Part of a small language model's weights.
Training: a variant of SOAP for these matrices, 101M tokens, 4412 steps.
Each number is 128 + 32 x the weight over its row's rms, rounded and kept within 0 to 255. Layers, rows and columns count from 0. The size above them is the row's rms in percent of the matrix's.

# layer 11 attention value, 96x64, rms 0.206, rows 79-95, columns 0-63
size [113 119  86 109 104 111  99 115  91 106  88 101  88  96 113 105 119]
[[135 160  94 126 117 150 185  67 128 135 118  72 106 201 160 151 144  80 165 118 173 150 168 148 122 107  96 142  89  77 157 144 113 130  98 144  93 172 110 160 101 111 118 140 110 189 146 121 149  81 159 109 152 197 138 117 105 177 105 161  67 143 123 132]
 [ 94 150 105 155  98 171 118 124 113 195 134  98 189  73 123  89 133 149 136 114 121 160 128 128 150 147 136 110 157 154  79 118 136 127 107 156 135 108 143 130 135 124 199 126  91 165 164  88 144  58  47  81 136  98  84 130 151 121 170  90  77 129  93  90]
 [156 137 146  96  66 105 169 141 125 121 137 122 120 152  89 107  85 109  60 115  74 134 107 126 182 171 155 120 107 121 146 121 104 116 139 144 209  91 187  80  79 130  97 121 109 131 172 100 183 158 103 155 158  72 122 120 148 115 130  80 180 135 104  99]
 [166 116  61 124 166  46 113 142 138 109 149  81 145 188 149  97 120 147  96 130 130  67 155 169 105 162 134 140 137 129  89 195 117 173 131  75 170 143 113 122 104 125 127 146  97 137  80 117 124 149 101 145 112  97 172 109 146 141  89 134 187 115 158  67]
 [143 118 197 132  70 118 119 196 125 197  84 131 123 139 122  83 159 127 176 112 167  96 136 111 159 142 129 129 121  75  87 142 151 166 119 137 123 153  86 124 104 120 170 118 125 103 169 132 118  78 142 123 107 106 131 167 184  73 143 112 180 142 116 210]
 [169 119 133 156  52 144 129 156 107 157 109 155 143 100 152 102  94 197 124  93 151  72 177 145 180 101 107 171 161 144 109 109 170 132 100 108  89  85 181 103 144 112 191 107 140 171 129 136 136 156 111 155 141 113 146 152 150  74 125 113 133 159  57 105]
 [123 125 123 105 188  74 121 149 175  61  98 199 134 182 128 155 105 131 122 160 121  69 145 121 102 153 152 119  98  57 161 140 124 104 112 133 128 157 105 121 115 139  85 136 105  98 194 136 139 163 175 125 126 128 101 132  79 132 107 131 172 117 214 130]
 [149  76  97 113 210 118 133 127 121 125  90 148 143 179 127 116 155  93 189 198 178 127 146 128 105  87  98 152 108 158 140 143 126 195  77 127 161 176 114 140 131 148 127 189 106 106 131 206 100 137 167 134 102 160 123 139 130  93 136 103 129 111 162 160]
 [107 112 158  97 171 112 128 140 109  85 111 118 144 127 161 111 132 133  72 118 150 160 123  43 114 115 142 127  91 139 121  15 143 131 137 136  92 155  80 132  84  65 115 118 146 179 132 129 136 181 101 147 142 148 169 170 128 139 165 173 102  95  79 135]
 [ 97 163  91 153 125 114  84 135 104 159 156 106 160 155 138 172 140  98 157 178 146 158 122 105  80 135  85 139 121 174 168 200 121 178  87 174 109 185  87 120  69 139 135 169 160 106 152 131 145 134 126 143 126 140 124 115 186 158 103 184 133  95 114 189]
 [130  73 142 165  84 121 106 112  94 138 131 168 121 145 163 155  67 147  97  86  96  92 102  66 103  51 143 138 101 160 116 104 129 152 145 142 111  63 109 166 115 107 156 116 166 182  86 119 139 113  74 122 167 176 150  83 162 121 137 165 152 133 129  81]
 [109  98 132 125 144  69  81 106 151  99 160 161 155 124 138 129 125  62 186 169 165 115 109 101 123 155 187 102 141  84 135 174  58 104 134 112 117  53 124  63 150 182 110 141 125 104 105 111 133 134 182  81 108 166 134 111  83 135 133 124 131 103 108 154]
 [129 134 136 131  81  91 131 185 163  89 136 146  53 105 155 178 148 185  80 112 132 150 157 104 167 153 128 141 147 140 106 144 150  81 119 127 131  90 114 136 142  85 142 116 120  89 108 130 142  94 110  75 143  73 238 138 111 110 128 113 116  62 123 116]
 [ 69 137  80 127  80 134 136 135 117 101 101  92 121 142 139 145 168 179 115 155 160 127 111 172  62 115 167 169 168  89 138 159  93 116 124  76 146 193 142 129 156 109 151  78  78  96 144 123 151  96 131 100 156 123 184  91  99 111 207  94 118 139 146 128]
 [163 149 175 135 115 140 195 139 138 107 112 165 144 177 119 123 153 107 141 137 126 159 119  63 105 138 112 119  63 168 100 156 167 125 115 146 106 148 112 112 182 125 248 192 179 119 112 109 114  97 113 106 117 108 157 138  87 101 162  96 125 143 123 151]
 [146 132 117 114 140  41 163 102 112  93 111  98 187 127 159 116 133 116 124 112 111 181 167 146 116 136  85 130 134 148 135 135 113 128  67 108 127  95 151 112 119  68 129 138  82 138  74 203  86 126  96 141 131 163 184 112 162 135 205 192 109 116 125 135]
 [104 106 147 157 170  48 164 133 140  99  91 134  94 185 112 139  98 151 171 134 174 115 102 112 103 145 120  82 201 101 130 131  97 135 141 116  93 109 115 126 147 176 130 119 150  72 111 170 132  86 155  93  90  65 103  66  96 124 136 112 103 113 114 186]]
# layer 11 attention output (transposed), 96x64, rms 0.179, rows 79-95, columns 0-63
size [122 117  90 120 100 104 106 114  90 119 102 106  86 102 110 110 110]
[[137 116 112 123 106 121 109 103 121  71 165 180 159  71 115 139 108 148  92 136  56  64 130 130 116 183 135 124 131 136 101 130  93 154 113 139 165 174 161  61 102 161  97  90 183  77 138 156 118 146  90 137 191  89 174 149 153 112 160  87 113 116 110 118]
 [168 110 137 155 167  95 139 126  57  69 138 142  75 147 113 115 144 132 114 151 143  90  51 129 108  73 149 101 133 119 141 126  72 198 115  69 122 135 122 179 122  90  94 128 171 100 124 138 175 169 183 131  97 118 147 170 124  75 146 120 150 119 128 155]
 [180 165 154 129 192 109  89 166 169 138  74 103 109 101 168 165 161  98 149  82 154  89 127 137  92  66 144 152 113  94 155 142 115 125 112 135 132 133 105 178 106 100 187 108 146 154  50 163 139  60 157  86 148 139 156 123 145 118 123 124 130 151 115  81]
 [106 134 151 134 154 138 102 108  82 100  77 125 117 149 145 124 146 137 126 121 104 152 205 155 114  86 129 159  81 150 147  85  81 106 170  96  72 169 120 100 106 114 164 114 169 155 138 127 130  99  75 131 143  94  73 162  85 201 118 110  69 132 183 158]
 [ 98 176 141 104 180 103  97 100 108  90 205 139 158 106 167  75 140 125 148 107 175 185  78 187 122 141 161  79  89 163 155 141 139 155  99 102 172 145 127 139 147 130 113 114 156 124 121  90 179 154 123 116 149 175 118 122 145 123 122 150  98 149 158  52]
 [115 153 124 138 114 111 151 139 151 105 169 108 143 180  84  96 111  90 171 109 129 133  97 171  73 108  97 121  63 122 135 133 144 161 111  70 219 147 129 182 116 117 150 188 174  88 135 106  96 101 161 156 138 132 102 129  97 137 136 151  86 125 202 110]
 [134 129 113 115 135 177 145 139 110 145 123 102 157  86 130 101  77 146 117 152 145 160 210 144 121 141 138 128 145 158  90 138  86 123 148 143 160 158  96  81 150 145 212 115 116 200 116 116 112  76  56 166 130 132 127 100 165 143 135 140 193 167  81 161]
 [ 90 112  90  99  86 136 154 112  73 116 114 177  72  84 134 170 114 188 142 132 125  96 199 139 121 161 119  93 124 175 168  44 129 147 131  80 137 104  98 107 140 174 137  83 106 143 126  87 164 145  86 117 152 112  99 114 152 148  90 106 156 119 165 101]
 [164  88  65 147 119 121 149 184 166  93 127 135 108 124 151 123 158  94  82 125 116 105 143 143 143 123 157 102 173 121  96 228 127 125 127 105  95 157 131 197 100 159  82 197 137 170 108  77  86 127 143 127 104 105 128  61 147 124 101 137 127 158 119 135]
 [123  97 132  80 100 121 125 101  69  96 155 215 110 136 111 123  87 136 117 116 105 145 131 190 152 106 164 107 193 151 125 123 149 125 220 125 106 155 168 120 129 149 160 133  90 109 128 121 188 162  91  80 140  79 156 133 104  93 141 112  76 143 132  98]
 [ 72 121 126 150 154  66 157 126 162 195 124 102 163 131 106 108 166  83  72 151 118  93  92 198 100 136  91 160 148 191 122 121 106 132 100 108 126 152 191 119 138 146 138 173  96 153 116 104 111 128 129 128 120 115  95 124  33 132 138 106 127 172 161 147]
 [129 151 145  77 104 164 132  84 192 156 109  97 113 135 100 108 172 112 139 172 126 175  94 150 136 114  93 143 174  88 140 168 155 124 149 114 119 114 116  93 130  45 160  47  77 121 132  91 126  92  97 154 135 120 124 160 193  87  94 121 164  96 135 144]
 [114 146 164 105 143 126  57  91 136 141 165  90  99 147 102 132 162  99  58 132 104 171  72 107 105 125 119 121  46 135 205 178 109  96 129 190 102 132 125 106 152 132 125 168 116 100 147 117 167  89 153 138 130 158  71  98 129 158 171 134 132 124 135 162]
 [110 129 101 158 128 149  85 136  79 108 131 128  47 112 123  77 177  49 151 106 121  82 123 135 160 152 120 124 116 101 140 125 115 140 118 157 133  67  74 139 151 168 172 146 132  87 143 180 132 154  53 138 126 103 107 150 123 123 122 156 162 172  54 142]
 [100 140 129 126 171 130  90 169 118 133 181  88 144 103 145 140 101 179 127 116  71 119 104 199 129 130 158 146  96 133 189 112 137 146 160 101 117 136 106 159 136 162 119  81  73 136 120  77  64 210 165  95 139 154 104 130 170 142 143 175 119 109  88 163]
 [116 149 110 117  64 122 112 144  76 155 129 166  66 114 120 132 148 134  37  73 156 109 137 131 118 136 189 130 117 127 179 112 139  88 140  99 117 139 110 161 148 147 113  94 152 140 135 128 114  54 127 138 155 144  82 153 143 111  63  37  95 133 122 142]
 [128 145 106  96  60 145  97 165 176 122 117 107 104  46  84  80 102  87 126 110 122 170 153 113 150  99 147 164  64  90 141 102 120 139 112 146 123 123 137  60 175  79 158 123  69 145 152  87 147 168  98 124 163 115 120 140 108 115  92 115 183 139 132 104]]
# layer 11 MLP up, 128x64, rms 0.249, rows 0-7, columns 0-63
size [107 104 104 112  93  81  91 110]
[[123 156 191  95 125  81 106  89 112  89 177 111 116  89 195 104  73 121 136 101 112  93  89 134 164  96  99 127 119 136 120 139 140 123 149 106 124 165 165 152 122 138 160 110 126 128  93 110 116  99 196 169 197  88 158 115 162 154  84 158 115 183 169  85]
 [176 119 114 187 106  77 132  77  63 129 146 109 133 127 152  82 120 138 182 196 122 131 124 138 114 171 154  64 127 172 141 163 123 104 100 135 169 163 119 153 110 159 116 162 150 166  84 116 142 119 115 157 111 156 153 167  26 126 125 158 128 118 151 137]
 [117 128  82 141 121  99 118  92 180 152 121 165 162  54  90 169  91 108 146 167 117 116 141 183  78 157 161  76 103 103 143 155  73  91 131 118 104 131 114 137  87 140 140  69 118  86  62 169  66 101 132 127  87 131  80 130 131 106 120 115  92 122 108 152]
 [ 86 108 182 145  76 110 124 101 122 155 149  87 147  98 112 127  88 171 110 134 123 158 152 161 119 139 206 123 114 177 179 106 148 112 155  54 115 140 103 167 127 136  82 178 144 116 123 164  99 187  95 184 127 147 148 131 173 115 146 165  66 141 138 151]
 [ 69 123 115 140 158 150  83 144 141 147 169 134 115 126 133  98  59 149 126 110  75 118 107 118 110 114 146 102  96 118 112  90  52 110 139 136 144 133  44  83 146 110  96 108 117 237  98 162 134 105 165  92 128  77 150 130 133 119 133  87 137  98 113 118]
 [107  47 123 132 121 115 141 140 123 126 163 112 106 109 101 142 130 116 163 129  72 116 130 125 138 122 174 162 132 126  20 126 141 119 158 112 138 138  91 199 136 145  92 170 173 136  67 160 130  95 143 137 184 163 158 121 158 154 141 124  70  76 174 126]
 [111  77 182  88 147  88  76 142 113 137  68 127 124 100 100 110 139 143  75 115 112  78  80 127 133 120 101 156 160 146 107 125 107 120 134  98  58 124 106 128 187 148 128 152 111  81  77 132 131 180 190 144 148  91 100 114  74 122 186 117 110 156  88 151]
 [ 89 135 139 129 128 134 148  87 135 148 105 186 161 143 117 124  70 144  86  95  74  98 135 142 114  91 146 108  50  91 165  98  98 158 113 130 195  78 117 159 186  80 114 114 151 162 145 144 103 158 152 195 125 123 100 172 150 159 153 177 121 136 119 157]]
# layer 11 MLP down (transposed), 128x64, rms 0.271, rows 0-6, columns 0-63
size [ 99 116  99 121  95  64  86]
[[146 112 172 151 125 116  81 167  55 186 124 124 167 167  58 105 123 182 147 145 183 130 187 103  99 133 128 177 155  95 143 115  82 123 170 112 135 135 117 139 182 132 100  93 113 125 151 118 109 129  79 145 117 170 146 130 168 132  93  91 126 201 132 138]
 [119 139 169  71 144 177 105 170 105 107 100 154 160 110 104 146 147 173 113 140  98 109 174 152  93 104 179  90  71 117  78 130 142 188 141  73 129  99 157  91 111 137 144 148 124 131 153 183  74 118 173 141 114  61 146  97 159 116 104 126 114 108 193 113]
 [139 102 148 152 129  87 151  46 109 119 128 161 141  87 149 190 127 118 130 140 118 154 187 154 132 109 191  91 128  76 146 142  98 117  74 108 117 123 197 137 118 121 135 125 103 142 117 171 180  91 119  74 142 213 118 146 154 150  99 115 108  81  96 142]
 [102 125 119 120 147 144  77 125  64 124 172 172  80 105 120  82  85 136 169 150  88 120 190 118  69 111 164 126 123 142  95 111  93  99 160 193 109 107 121 115 145 156  68 130 108 146 181  93  93 142 151 175 124 113 176 128  73 185 161 113 119 137 127 132]
 [116 181 140 139 131 114 135 105 177 150 133  80  71 197 130 110 169 141 133  66 104 133 120 120 115  90 115 112 116 169 110 133  81 154 124 110  96 131 157 110 165  94  95 119  77 136 113 170 157 100  70  80 132 183 112  63 164 144 185 118 140 112 150  74]
 [156 162 128 142 155 121 146  53  69 109  92 153  80 148 154 112 117 134 139 134 138 157  85  62 145 115 158 109 158 159 107 153 101 152 117 110 120 155 181  47 127 157 118  54  79 134 193 107 136 166  96 104 157  95  96 133 137  97 103 108 139 105 119 103]
 [114 158  84 123 134  74 137 134 154 201 139 150  73 160 119  98 150 152  85 118 125 185  97  94 140 176 116  76  67 116 165 133 144 105 113 136 183 133 130  85  37 121 154 137 113 159  99  99 152 111 101 132 116 167 112 127 158 101  95  78 167 118 111 118]]